From a checkpoint of a small transformer trained on Wikipedia.
Architecture: RMSNorm before each block, rotary positions, untied embeddings.
Each number is 50 + 15 x the weight over its row's rms, rounded and kept within 0 to 99. Layers, rows and columns count from 0. The size before them is the row's rms in percent of the matrix's.

# layer 4 MLP up, 832x320, rms 0.0415, rows 487-500, columns 160-239
094:84 52 38 46 59 45 57 69 66 56 42 58 05 43 61 39 46 47 56 79 59 44 51 48 53 30 42 50 50 78 31 68 26 55 45 63 44 45 26 69 83 38 47 55 51 55 65 72 64 53 68 51 51 27 82 65 44 72 29 68 41 51 35 47 61 42 40 54 38 74 57 36 63 34 66 51 70 43 41 41
093:53 49 33 33 54 48 39 47 39 58 58 42 29 49 46 36 41 68 98 48 49 52 39 59 77 36 69 36 31 45 63 67 18 47 34 38 55 46 50 49 50 18 54 56 55 52 36 45 31 78 38 88 84 53 73 55 50 30 55 27 46 56 48 37 38 61 61 50 37 62 25 78 60 41 61 50 46 38 36 50
105:39 50 53 39 59 46 52 55 45 60 46 51 59 16 28 47 57 48 49 72 56 62 43 59 27 59 60 39 55 41 60 50 53 43 65 57 65 61 55 52 71 45 58 75 42 71 51 68 39 34 53 62 35 49 37 54 38 52 23 46 32 83 64 71 68 30 55 72 36 32 71 56 57 65 58 74 20 38 78 45
113:31 63 55 42 64 39 30 26 59 39 37 43 72 26 54 53 49 49 40 39 66 61 63 70 60 54 70 53 79 48 50 42 15 54 36 62 64 57 32 50 78 86 49 40 35 55 58 53 49 59 61 49 62 50 33 19 61 54 32 47 55 43 73 44 56 51 45 80 31 68 61 31 62 37 32 42 63 41 50 61
101:37 42 32 43 56 41 82 23 54 63 66 54 51 41 31 53 60 43 65 50 53 63 48 62 41 61 63 51 41 59 76 47 30 39 66 54 68 46 55 43 58 60 33 53 74 85 42 60 72 51 36 26 70 40 69 51 29 59 59 45 59 39 41 43 60 54 39 60 45 42 51 57 20 43 70 24 29 83 48 83
106:44 45 41 75 55 55 29 68 56 59 51 39 57 84 72 60 75 36 61 73 47 55 55 32 58 27 47 57 54 48 44 50 36 26 47 14 59 49 53 39 33 51 38 46 52 48 40 44 49 61 82 41 69 48 54 74 43 58 56 38 41 69 51 51 46 55 45 48 32 64 53 38 18 52 35 51 47 72 76 57
107:64 41 64 44 54 51 59 55 42 28 40 48 40 40 49 54 65 24 35 66 47 51 46 37 64 25 51 62 64 26 48 44 42 59 56 54 53 78 65 34 29 25 41 41 34 34 07 55 61 48 59 59 59 60 26 39 29 63 38 51 37 44 33 61 74 36 42 67 37 52 56 84 65 57 64 83 65 23 56 62
100:65 43 76 61 44 28 42 57 43 74 38 44 34 53 31 13 61 21 57 62 50 44 65 67 46 66 38 47 36 56 55 27 74 39 86 33 48 40 61 77 46 62 73 51 35 64 28 65 63 51 29 34 36 47 82 46 37 63 66 65 36 53 59 26 27 59 62 50 52 35 67 38 58 53 33 46 57 45 64 50
092:59 55 52 60 53 75 75 61 42 51 22 42 26 30 57 60 37 06 34 41 59 53 74 68 21 70 21 39 49 47 70 59 54 58 60 54 38 71 52 58 41 59 28 39 64 48 60 51 44 50 42 43 48 51 46 56 48 56 08 48 59 35 54 55 55 53 86 54 63 57 60 65 64 45 61 15 50 35 47 44
106:57 35 70 55 32 47 50 31 67 52 42 50 68 35 18 54 53 62 44 29 49 40 44 24 66 66 43 31 46 40 64 53 36 68 81 69 48 50 63 50 55 76 51 34 41 42 55 56 57 56 63 33 61 72 46 49 31 64 51 47 41 47 49 34 44 48 50 50 51 43 27 53 49 14 60 46 62 54 45 45
096:86 77 44 60 54 51 70 72 65 61 32 33 57 41 55 63 57 37 58 68 67 64 46 49 69 49 64 57 39 66 47 51 51 18 68 70 59 38 51 84 45 25 68 66 73 25 45 63 32 57 46 52 59 49 34 58 40 41 59 61 53 53 30 56 47 35 69 36 30 53 48 54 49 50 43 58 52 41 40 58
101:57 64 61 69 88 30 09 50 42 37 57 46 66 54 19 64 59 79 18 43 52 52 54 58 41 26 59 27 56 67 37 26 38 61 53 73 77 35 68 26 32 32 31 44 57 25 70 42 61 63 60 57 52 56 64 56 36 81 45 60 60 77 76 25 58 70 60 54 64 55 32 42 42 79 46 68 28 67 64 46
099:62 63 31 61 47 68 57 45 47 75 54 29 37 53 25 66 44 34 28 20 66 47 19 27 48 75 51 72 47 54 48 43 67 65 49 50 47 47 18 62 68 57 49 48 57 47 75 35 39 36 40 40 60 32 29 53 62 50 51 46 35 58 39 28 39 72 49 21 21 64 20 52 48 47 46 58 61 47 49 60
099:41 43 65 56 35 85 53 22 40 65 64 18 42 67 60 40 52 39 58 65 26 31 42 75 42 64 35 48 52 54 49 64 53 52 36 71 71 54 34 58 53 75 36 45 65 64 37 52 35 81 37 60 40 42 47 34 58 51 36 61 71 67 60 40 69 43 42 39 65 54 66 63 59 30 41 60 46 77 40 49
# layer 4 MLP down (transposed), 832x320, rms 0.0412, rows 487-500, columns 160-239
093:75 32 46 53 54 85 48 46 30 45 92 53 54 38 37 26 53 57 33 46 63 63 42 42 54 60 71 53 82 61 50 20 54 56 29 59 73 56 36 52 42 40 50 79 52 36 86 58 58 33 51 25 60 59 64 67 49 64 64 34 44 56 31 51 84 43 19 68 53 56 38 48 56 67 65 40 61 54 33 58
080:49 60 46 42 22 50 56 45 28 54 56 37 37 37 34 74 28 55 42 33 31 26 49 27 48 46 52 66 48 64 74 33 30 69 48 44 47 53 63 28 67 49 55 64 60 39 42 55 43 62 34 53 47 24 53 55 54 70 43 81 63 48 50 41 47 61 58 35 67 62 50 53 50 30 31 58 60 62 60 65
107:59 29 55 37 43 25 54 65 42 31 61 60 70 43 52 31 70 35 61 51 50 55 40 45 55 56 43 60 59 32 62 38 41 77 70 53 45 20 55 55 44 64 47 53 67 37 40 30 25 57 54 56 46 33 63 76 56 29 65 44 56 39 57 58 53 51 24 72 44 81 57 65 54 66 67 59 31 22 74 25
112:40 47 58 61 62 47 67 99 71 29 39 57 54 46 61 48 78 69 39 25 65 64 46 63 61 60 70 07 51 55 59 25 21 51 54 60 31 27 36 68 58 53 47 15 52 71 72 42 43 50 47 41 39 97 25 28 73 55 48 36 59 55 55 49 38 54 40 47 28 50 71 43 47 47 38 70 50 47 59 61
107:54 67 63 62 54 19 52 35 46 54 36 25 39 38 34 51 72 38 56 38 50 46 66 66 56 35 44 55 37 56 66 37 34 36 50 70 46 31 47 70 57 84 43 61 62 44 42 73 48 51 46 36 41 22 64 38 62 32 54 49 55 78 78 55 57 64 37 53 29 26 53 32 50 60 41 65 48 75 49 44
115:47 37 29 67 37 29 56 71 53 55 20 45 41 65 71 82 52 21 51 46 62 48 34 51 28 49 32 37 73 62 52 76 51 52 46 44 43 56 83 63 36 35 44 45 59 45 22 40 42 57 77 44 48 62 45 42 72 60 32 35 41 40 62 55 27 61 45 36 56 69 52 35 50 53 27 49 53 75 44 55
111:33 27 39 59 34 49 54 53 50 35 53 61 49 57 54 62 39 35 44 64 64 34 43 40 48 54 60 69 59 54 46 53 43 63 57 54 38 61 40 46 24 27 61 61 47 57 48 32 58 45 48 70 43 58 27 35 47 60 55 35 25 60 30 30 37 29 43 16 43 56 54 44 56 76 56 73 59 56 31 81
099:39 75 45 50 66 52 45 70 65 39 80 49 46 38 65 46 66 55 48 61 63 58 50 41 29 57 54 52 32 44 42 44 46 43 35 44 52 46 47 53 66 36 36 37 63 53 54 25 41 43 66 42 47 55 33 55 52 34 29 48 63 35 74 85 74 77 51 50 46 38 34 38 44 46 54 50 26 46 44 57
084:42 71 47 52 74 59 25 53 44 59 35 45 69 22 41 40 54 76 32 71 36 40 52 40 70 42 30 63 50 46 70 35 36 72 32 53 57 39 70 42 64 53 78 33 51 70 54 40 87 39 62 72 58 37 58 41 52 60 42 46 66 38 47 65 68 39 42 27 47 46 40 50 72 34 16 59 58 85 36 43
110:63 35 74 71 43 68 47 57 50 38 59 48 68 66 26 56 64 78 37 28 41 49 32 32 48 79 42 41 59 63 35 53 22 53 67 52 51 23 58 32 80 45 49 77 49 44 67 53 53 63 78 45 23 65 56 64 55 51 61 75 41 56 23 39 59 60 36 65 80 57 59 39 47 38 45 53 39 60 45 54
105:62 38 33 61 47 63 48 54 41 30 35 61 42 17 53 49 71 44 24 26 34 56 57 63 60 47 66 51 27 46 58 45 50 66 36 96 49 34 54 53 25 55 34 67 66 46 60 43 58 48 38 08 64 80 29 51 35 58 45 70 56 39 60 38 36 51 21 64 50 65 55 43 68 54 52 55 70 30 49 43
098:61 26 48 43 20 50 47 27 42 26 56 77 44 46 51 00 28 43 48 71 64 58 52 14 34 71 50 56 45 42 52 41 72 32 39 47 37 38 41 53 54 39 55 36 52 63 29 69 33 48 41 32 40 44 66 40 32 63 36 47 50 57 63 44 63 55 48 22 61 54 35 78 62 50 61 69 37 61 54 58
105:57 56 66 54 48 37 35 55 59 47 45 54 44 54 47 70 37 61 51 47 54 40 48 86 28 41 52 49 35 44 42 56 96 63 46 05 49 58 37 54 78 68 47 41 63 44 66 31 48 48 43 61 49 48 46 56 54 58 38 59 42 52 61 19 32 58 73 45 23 26 49 62 50 78 51 63 34 65 39 63
104:53 43 49 56 67 59 68 60 58 29 39 37 61 51 71 21 48 28 80 56 48 33 42 34 62 60 30 60 45 51 62 38 49 40 63 40 61 67 64 43 47 70 56 54 69 24 70 52 71 38 35 56 50 30 31 22 61 51 67 36 52 42 48 31 67 50 39 41 86 62 55 43 27 50 86 61 51 43 43 54
# layer 4 MLP gate, 832x320, rms 0.0409, rows 488-500, columns 160-239
088:56 31 52 40 15 56 57 29 50 71 55 52 49 62 63 53 36 49 54 40 58 48 53 30 53 68 74 64 57 63 63 23 50 37 34 45 78 30 67 36 49 52 46 39 49 57 53 66 30 47 28 45 74 27 48 47 54 53 71 65 80 59 71 63 68 55 46 59 30 53 37 47 49 31 66 49 76 61 58 55
101:52 57 31 30 32 40 46 47 53 60 42 50 51 29 45 70 50 20 58 49 40 68 20 60 64 69 43 41 34 54 58 63 42 44 39 25 37 81 46 48 69 39 39 61 26 58 60 44 87 43 47 49 57 56 78 67 34 11 59 27 61 45 55 67 76 50 65 76 67 46 50 46 57 30 53 53 68 59 54 48
104:44 22 43 34 40 85 52 23 21 40 73 47 42 36 53 32 42 56 54 58 51 45 56 54 31 48 61 45 55 48 36 55 50 28 56 79 43 87 51 42 55 38 77 60 61 44 59 26 50 48 35 56 57 37 48 18 84 49 57 73 20 29 42 42 57 43 74 71 53 34 57 56 36 55 46 37 35 49 44 34
102:59 23 44 49 71 42 71 61 30 62 30 72 65 55 42 55 52 49 56 33 53 59 52 35 51 53 37 37 58 59 74 51 36 56 28 45 63 72 45 37 51 38 81 31 42 69 43 57 50 59 72 32 58 66 56 44 57 39 39 56 73 69 57 47 57 41 43 67 64 66 59 18 64 66 45 69 55 36 58 60
099:72 59 41 49 59 42 62 53 63 39 57 35 39 50 51 56 57 42 73 83 37 39 54 48 64 35 57 47 51 48 46 46 52 57 83 49 41 47 59 57 39 72 38 47 46 16 53 43 57 63 72 53 64 38 45 57 89 62 26 43 43 62 67 74 33 55 53 72 44 53 45 41 36 50 44 33 23 34 33 68
098:66 34 57 58 61 30 26 27 57 45 51 58 24 39 20 61 38 43 36 55 40 51 63 55 30 61 71 33 47 34 45 34 53 65 46 70 50 33 57 56 42 51 44 46 62 46 43 62 60 31 47 41 43 45 37 40 28 51 66 42 47 36 35 52 53 32 16 53 35 64 66 71 49 85 31 42 59 51 42 77
102:44 82 48 48 52 70 65 83 29 59 61 63 53 60 45 63 33 51 77 46 63 75 48 24 28 53 53 51 75 57 38 65 42 55 28 48 40 39 31 17 48 31 47 35 53 20 80 43 25 46 59 62 45 66 29 58 28 55 65 43 57 66 27 41 33 52 60 46 74 52 58 55 39 39 42 49 33 49 55 42
093:59 52 61 52 50 12 47 37 46 42 55 63 56 82 69 48 49 85 68 40 67 60 41 34 36 44 47 45 31 44 46 41 29 64 59 67 57 54 16 43 42 43 58 58 26 42 28 37 31 68 61 78 75 34 40 46 91 25 63 39 33 45 43 30 53 40 21 44 46 56 66 12 65 60 65 69 61 46 52 64
110:70 44 82 68 48 38 33 48 60 74 55 56 91 65 52 34 72 71 44 57 56 51 50 24 41 43 54 38 41 61 40 76 56 92 33 53 56 47 29 47 44 51 48 71 79 64 42 41 49 60 57 82 58 39 43 60 50 29 29 56 47 73 56 64 55 61 45 72 70 59 58 49 29 43 49 50 51 74 43 38
100:53 45 42 48 61 64 55 60 55 42 40 47 55 29 51 68 55 64 62 60 70 30 52 33 66 53 60 58 54 39 31 74 75 63 52 65 35 14 47 42 59 39 47 59 35 57 54 45 55 62 60 29 60 33 41 60 21 45 53 56 39 50 38 62 35 84 50 62 58 37 51 70 63 57 35 60 67 61 50 52
099:70 64 67 63 53 47 68 50 66 43 43 43 43 58 58 29 32 57 24 57 51 60 51 49 37 46 34 43 47 59 52 44 34 50 40 26 51 65 72 30 52 77 48 35 53 69 64 49 66 55 30 43 55 52 30 46 30 64 43 26 46 81 31 27 48 34 44 60 44 55 56 39 55 46 36 49 33 36 43 64
100:52 19 61 62 35 54 47 47 29 42 66 66 71 60 59 68 46 64 69 78 37 50 61 45 84 35 48 43 25 41 61 40 47 63 54 73 31 19 68 49 38 57 52 47 59 53 40 39 51 41 56 46 34 23 53 52 35 36 28 70 71 63 56 69 52 37 79 38 58 45 65 74 63 37 50 14 33 47 51 47
107:51 56 41 27 49 41 51 76 55 46 73 55 53 23 42 52 43 30 47 44 31 44 51 31 64 44 54 58 43 22 50 57 47 25 60 15 47 64 57 66 50 42 42 64 53 54 43 45 53 46 39 44 56 59 49 52 24 56 41 38 38 40 57 39 56 59 61 78 46 67 59 72 25 62 44 25 68 41 42 57